config.yaml
d_model: 640
vocab_size: 8192
attn_scale: 0.125
bias: "none"
init_std_o: 0.00318
schedule: "wsd"
Each number is 128 + 32 x the weight over its row's rms, rounded and kept within 0 to 255. Layers, rows and columns count from 0. The size above them is the row's rms in percent of the matrix's.

# layer 5 attention value, 640x640, rms 0.166, rows 568-575, columns 128-255
size [104 103 106 100 106 102 104 106]
[[126 127 159 127  76 172  87 159 148 154 201  77 200 161  80 182 145 177 120 141 188 137 134 148 136 171 149  80 130 150 173  88 139 119 133 125 134 154 119 167 131 133 115 129 167 131 126 141 173 142 157 124 106 141 122 119 121 167 112 116 117 146 115  85  81 122  92  89  85 119 164 108 100  96  80 116 135  57 134 143  78 134 125 119 125 128  94  91 146 162 113 109 169  63 163  87 162 114 110  78 132 157  79 150 124 180  96 150 157 169 145  88 107  82 124 146 136 102 144 149  82  91 113 154 153 174 203 115]
 [141  97  98 133 108 166 168 183  77 125 118  88 168 113 136  57 185 117 132 135 152 103 102 162  84  98  95 128  93 185 106  61  81 195 119 154 147 115  98 163  83  76  75 145 105 155 125 137 102 113 121 142 146 126 131 176  95 109 122  81 146 142 128 122  99 128 140 100 119 112 141 105 114 174 112 123 187 108  99 121 119 137 150 120 115 118 149 212 123  86 134 162  97  91 135 110 160 166 173 102 133 165 164  75 102 191 135 110 118  53 163 117 112 160 125 201 102  57 151 116 135 124 176 154 127 180 134 134]
 [155 176  80 146  99 126 129  68 120 157 123  74 121 114 153 107 124 104 112 105 170 111 141 101 102 128 117 150 163 132 116 108 118 121 121 121 188 188 112  91  84 135  64 135 115  95  73  81 109 174 154 143  88 161  62 119 115 111 107 156 157 103  83 135  99 135 126  72 107 192 121 115 109 133 112 155 143 146 154 213 120 129 132 102 159 169 165 162 110 164 101 107 131 115 121 142  78 124  81 184 134 204  79  94 157 182 157 157 127 155 141 131 128  79 121 140  90 145 130 145 134 147 128 140 158 142 126  88]
 [107 130  79 147 148 133 143 108  77  79 124 137 128 116 117  94 120 135 136  87 110  95 169  99 106 176 109 144 146  84 128 172  61 106 143 150 155 165 192 133 143 117  93 165  88  75 116 149  98 121 212 182 130 157 202 137 163 181  82  82 141 130 108 142  93  98 101 150 119 212  52 143 127  98 172 146 131 144 133 109 200 178 136 194  99 143 130 128 174 142 154 127 115 112 154  95  84  83 128 127  85 107 111 139 169 138 134  92 154  78 145 116  84 148 115 168 153 164 183 164 171  93 124 153 173  60 139  98]
 [130  78 158  88 133 150 196 119 112 151 158 105 138 103 166 215 200 150 115 169 150 179 164 121  92 150 122  98  90 154 163 108 174  98 177 177 133 149 137 109 137 123 115 164 114 100 111 114 160 126  83 164  96 146 117  72 146 110  99 128 147 167 135 103 149 129 129  71 164 107 140 204 176 136 186 115 180  56 124  98 154 165  77  59 105 130 135 161 103 152 178 158  67 121 119 162  98 125 108 122 115 180 153 156 145 143 128 103 151 166 110 157 139 136 138 103 113 132 130 102 165 125 115 118 160 144 140  52]
 [119 109  76 157 131 186  86  87 160 157 167 107 166 137  78 126 128 167 137 154 144  79  98  84 124 107  84 123  98 138 158 118 113 152 165 114 113 142 175 135 181 164 109 105  97  76 160 119 124 144 197 149 145 140 114 112 143 135 103 104 194 159 154 136 100 125  73 176  94 160  88  80 108 159  99 120 162  92 132 128 150 149 104 144 126 112 142 124 173 150 128 163 140 123 153 136 139 134  76 158 104 158 164  92 114 214 129 119 106 112 108 152 169 127  72 127 141 197 118  90 176 156 114 120 117 163  99 150]
 [210 142 139 132 164  98 142 185 133 126 136 118 163 102  69 119 138  58 105  65  87 180 172  98 106 147  98 147 160 160  93  82 104 128 126 131 151 149 116 104  86 177 132 131 159 143 128 156 204  93 178 152 184 170 135 137  81 139  77 128 159 185  80 127 146 139 153 126 160 104 130 127 151 157 130 124  99 109 154 122 107 144 149  94 136 119 118  80  73 132  92 136 107 162 132  88 144  56 125 161 129 186 166  95 216 173 115 107 120 167  68 108  82 106 123 122 103  98 153 123 141 139 150 138 136 151 115 131]
 [104 175 136 163 143 106  95 163 138 157  65 147  82 122 143  69 129 149 112  81 139 167  81 151 140 113 140  84 169 172  87 139 185 129 134 134 149 123 178 148 109 181 134 117 108 105 159  77  73  59 150 145  69 134 132 124 164  98 219 118 103 127  80 138 140  64  84 112 122 131  64  99 151 186 116 161 186 131 121 151 107 173 110 120 151 138 132 162 119 134 110  75  91 157 185 186 110 172 130 118 161 120 192  96  74 112  91  91 111 104 194 121 124 124 168 173 111  51  67 160 153 107 114  78 147 134 162  83]]
# layer 5 attention output (transposed), 640x640, rms 0.599, rows 568-575, columns 128-255
size [100 100 102 100 104  96 101 100]
[[150 116  77  91 112 122  65 141 122  79  89 115 145 126  97 174 160 107 169 102 159 112 145 115  85 172 107 116 158 165 150 139 115 114 110  99  90  97 109 153 159 113  90 169 123 165 129 123 145 184  87 138  28 123  77 163 108 114 165  75 114 172 133 155 107 122 122 134 110 179 135 123 132 114 131  80 110 156 141  89 132 102  75  97 167  96 213 107 127 127 105 144  79 156 123 103  69 125 143 131 101  96 167 102 116 112 102  96 138 152 112 187 107 121 111 140  94  83 123 157 161 137 119  93 135 163 129  77]
 [140 179  91 156 123 129 117  92 131 142 119 145  86 173  79 150  96 165 115 132 143 123 112  89 131 142 191  70 119  88 153 102 143  83  92 138 125 126 106 129 146 107 161  92 139  82 158 131 166 115  99 112 170 135  85 107 164 124 163  71 168 120 200 132 114 141 129 165 114 127 134 109  94 154 127 146 106  89 186 127 128  90 138 101  92  58  95 162 138  97 115 125  88  81  83 102 170  78  89 158 177 124  40 170 134 116 108 143 138 158 142 150 148 156 127 139 156 173  99 105  71 154 174  49 139  71 133 118]
 [112  93 112 112 146  92  96 157 148 161  90 161 218 124  53 144 130  78 144 136  90 118  56 127 126  90 138 182 132 153  60 139 157 156 137  81 130 117 162  90 127 127 123  98 117 146 128 192 173 136 141  77 144 117 139 147 131 122 102 133 144 116 133 139 154  89 118 151 115  99 144 168 101 138 123 121  87 134 116 129  74 114 136 240 201  96 133 150  77 114 161 173 143 109 194 152 104 129 156 110 166 172 142 126 137  85 116 116 113 156 105  95 205  83  72 169 108 204 140 169  70 140  82 113 158 106 130 133]
 [139 124 131 184 177  96  88 107 101 114 156 181 152 132 114  83 150 188  97 189 129 150 124 149  78 130 134 136 101 175  98  67 154 173 160 123 125 105  79 101 151 207 134 135  77 124 126 113 107  98 145  99 164 105  53 104 143 128 125 123 106 183 107 159 103 139 151 120 120  90 136 130  97 119 125  98 134 148 113 110 117 130 136  46 116 122 115 145 150 144 181  86 184 155  99 128 150  69 156  82 124 113 151 135 119 188 173 139 168 131  90 123 164 144 151  30 113 103  91 135  82 156 153 123  91 135  79 134]
 [ 94 129 116 129 190 106 156  95 144 160 112  98  80 114  73  53 147  99 106 111 121 140 117 102 172  84 116 121 146 158 130  93 145 149  67 158 125 165 113  90 144 164 112  95 163 116 119 114 176 125  97 127 157 134 197 161  87  98 149 136 127 122  57 173 162 129 109 109 109 101 101 151 132 153 123 162 102 115 134 110 109 145 107 112 194 155 130 179 166  96 136 142  68 101  89 160  98 110 117 111 155 112  92 161 100  95  78 102 156 158 132 161 105 110  90 112 125 105 125 112 165 114 103 118 114 142 110 176]
 [130 156 136 180 114 151 163 178 191  95 102 115 107 189  75  89  63 147  87 145  65 150 149 104 136 158 141 195 131 160 151  99 124 164  77 111 132 147  69  90 109 148 103 122 132 176 145  91 157  99 112  53  81 123 110 144 124 117 170 134 124 114 171 111 167 125 103  71 143 147 153 109 153 160  98 146 139 122 136  87 162 102 177 138 177 188 108 139 107 148  96  99 165 140 135 171 115 132 122 166 136 133 143 183 142 109 119 105  91 203 208  90  93 128 145 100 128 121 154 132 138 100 177 124 128 111 148  85]
 [ 88 179 119 126 112 100 122 162 190 107 132 130 100 126 130 139 140 158 120 139 118  84 117  78 141 129 105 114 153  85 104 148 170 106 186 138 133 127 143  85 211 112 140 132 147 153  90  64 130 152  69  61 151  67 100 104 166  96  74 123 166 108 189 170 125 105 161 113 147 127 132 174 150 122 116 143 157  81  87 135 123  98 117 135 175 132 105 117 144 154 136 175 152  52 168 134 123 109 122 104 192  85 111 145 136 137  79 140 119  85 197 121 182 143 145 167 154 128 188 103 175 131 113 103 166 114 104  99]
 [150 126 140 125 138 202 108 116 189 114 129 137 190  77 109 212 155 150 181 142 122 139 177 131 136 113 115 149 101 121 124 156 105  89 138 125 131 126 107 126 154  92  88 116 144 100 140 125 143 185 141 113  83  96 113 145 131 120 133 109 107 100 199 123 138 117 103 101 113 131 139 204 110  69 133 142 124 143 143  74 145 116  92 108 140 122 115 165 119  92 131 148 115  50 115 103 199  65 178 143  71 143 171 141 187 156 157 128 161 165 111 118 118 101 106 126 143 150 155 140 121 112 133 147 138 149  96 112]]
# layer 5 attention query, 640x640, rms 0.111, rows 576-580, columns 128-255
size [ 82  79  83  81  80]
[[ 59  74 171  86 157  97 118 131 115 137 130 175 102 146 180 115 109 163 157 106 128 156 123 125 116 111 180 118  76 114 127 103 136 182 151 160 142 138  67 141 118 164 105 137 110 105 134 156 199 170 103 163 119 122 128  84  81 158 128 139 120 142 114  90 131 105  95  68 147 115 116 136 164 125 120 116 123 149 145  75 129 112 132  67 164 135 126 108 124  77 159 140 112  87 107 107 146 146 162 115 149 144 201 109 156 174 143 125 136 198  96 124 129 132 148 174 192 129 126 150 162 162 131  55  98 146  81 100]
 [103  97 154  96 100 114 130  71 135 195 144  85 137 123 125 158 189 178 132  77  92 138 103 136 123 103 101 142 120 168 136 147 104 177 190 106 139 113  59 169  70 139 158 160 136 100  63 139 133 129 153 175 118  95 113 101 124 140  76 151 105 160 153 125 134 152 160 108 160 137 174  87 151 127 187  85 101 121 162  69  71 135 137 123 126  67 123  74 166 216 147 138  91 169 131 173 108 166  73  84 130 107  82 110 130 112 169 103  68  70 162 185 134 165 131 128 180 142  93 123 119 123  88 128 120 134 108 168]
 [136 187 131 152 143 110 102 175  78 127  77 160 122 125 117  95 109  96  97 162 136  99  61 151  83 121 148 129 161 118  94 132 164 132 112 104 108 140 183 128 174 154 118 122  97 118 166 110 122 120 117 110  92 144 113 128 140 109 118 128 154 119  91 125  74 112  95 123 142 152 115 130 139 109 151  76 172  97  97 109 153 102 173 143 149 124  55 200  87 135  86 165 141  85 117 144 137 148 151 139 136 140  95 130 142 157  48 104 148 142 115 160 140  77 142 100 145 145 141 112 117  93 164  94 172 186 134 119]
 [136 101 128 166 184 124 129 140 150 184 155 111 111 104 125  88 173 152 120 120 187  90 146 123 130 157 156 118  75  78 141  67 135 221  91 153 153 101 135  82 151 183 147 134 110 193 163 138 151 140 130 131 104 114 137 162 112 199 155 150 107 137  98  82 124 124 120 138 155 154 121 127 114 126 132 145 116  88  75 152 147 119 172  86 187  88 152 184 121  84  98 125 121 129 138 104 145 143 154 144 169 164 136 106 117 141 140  93 101 162 150  47 128 134 122 174 164 129  77 195 158 181 200 120 171 101  85 130]
 [137 164 144 177 158 120 137 134 170 101 139 121 108  91 157  89 114 133  50 119 133 108 158 161 217 129 117  67 161 108 117 185 146 100 145  95 126 155 148 152  98  72 127  91 119 138 126 100 147 147  87  97 111 138 142  64 141  94  74 179 153 127 117 126 146 157 161 177 125 158 143  96 102  75 120 126 110 125 124 110 158 114 137 160 156 108  78 124 118 140 109 163 161 153 115 149 146 178 135 121 142 121  88  83 102 132  90 105 138  78 185 173 122  77 115 175 119 127 138 142 110 108 122  91 102 146 180 119]]
# layer 5 attention key, 640x640, rms 0.113, rows 576-579, columns 128-255
size [ 69  72  69  69]
[[101 147 110 175  97 154  81 171 215 114 149 144 117 151 124 139 134  71 120 132 146  74 185 118 122 159 116 113 148 146 129 128 141 110 108 149 141 161 158 148  89 137  81  76 137  73 112 123 134 101 108  68 149 117 124 144 168 112 141 151 118  78 135 111  84 174 110 163 134 168 165 110  94 101  98  88 143 103 119 144 132 109 133 201  99 153 114 128 113 194  96  56 132 129 121 164 176  84 106 167 102 109 105 195 170 101 123  68 111 118 155  72 135 124  81 105 123 133 146  83 173 100 104 165 135 168 118 117]
 [178 122 101 170 142 100 103 180 165 109 114 139 113 134 115 121 116 101 126  44 174 111 100  85 140 145 155  93 118 183  88 123 142  62 133 148 182 169 109 128  97 131  99  86  97 153 133 130 114 110 131 149 111 118 123 161 127  78 108 107 133 136 130 144 134 155  82 139 160 174 100 135 135 164 107 142 123  96 150 193 111 120 100 162  94  87 160 164 166  76 175 116 137 117 102  80  96  92 127 164 143 152 193 178 174 162 116  95 139 152 143 111 128 102 127 112 127  94 131 102 162 174 144  83 106  68 113 192]
 [165 122  89  87  84 142 135 102  53 142 112 135 132 131 175 116  97 136 128 152  87 134 159 138 152 130 163 107  66 111 120  98 142 141 136 151  83  68  76 151 133 141 123 122 127 100  75 139 138 139 142  90 131 124 157  81 149 185  99 131  90 107 127 149 138 179 222 125  74  94 170 130 171 149 125 135 107 124 149 154 146 170  69 129 156 149 125 117 123  67  90  82  62 199 146 149 111 125  98 147  99 138 130  87  82  99 145 198 143  92 159 148 157 134 180 125 133 146  82 129 109 135 150 145 171 178 122  92]
 [ 89 119 133  92 142 156 119 125 124 125 168  74 149 127 148 116  63 122 110 109 113 117 118 121 110  78  94  95 107 162 138 132 173 142 179 131 179 122 137 108 156 114 155  83 123 122 134  90 113 172  89 135 100 128 158 120 188 121 108 134 129 130 150 132 108 140  81 155 155 119 166 161 132 105 139 127 117 162 109 116 133 168 112 133 123 152  80 137 110 134 166  85  90 113 114 128  97 153 145 127 117  99 127 122 161 114 101 106 111 117  89 153 178 106 182  78 145 179 167 124  44  79 150 143  95 141 105  84]]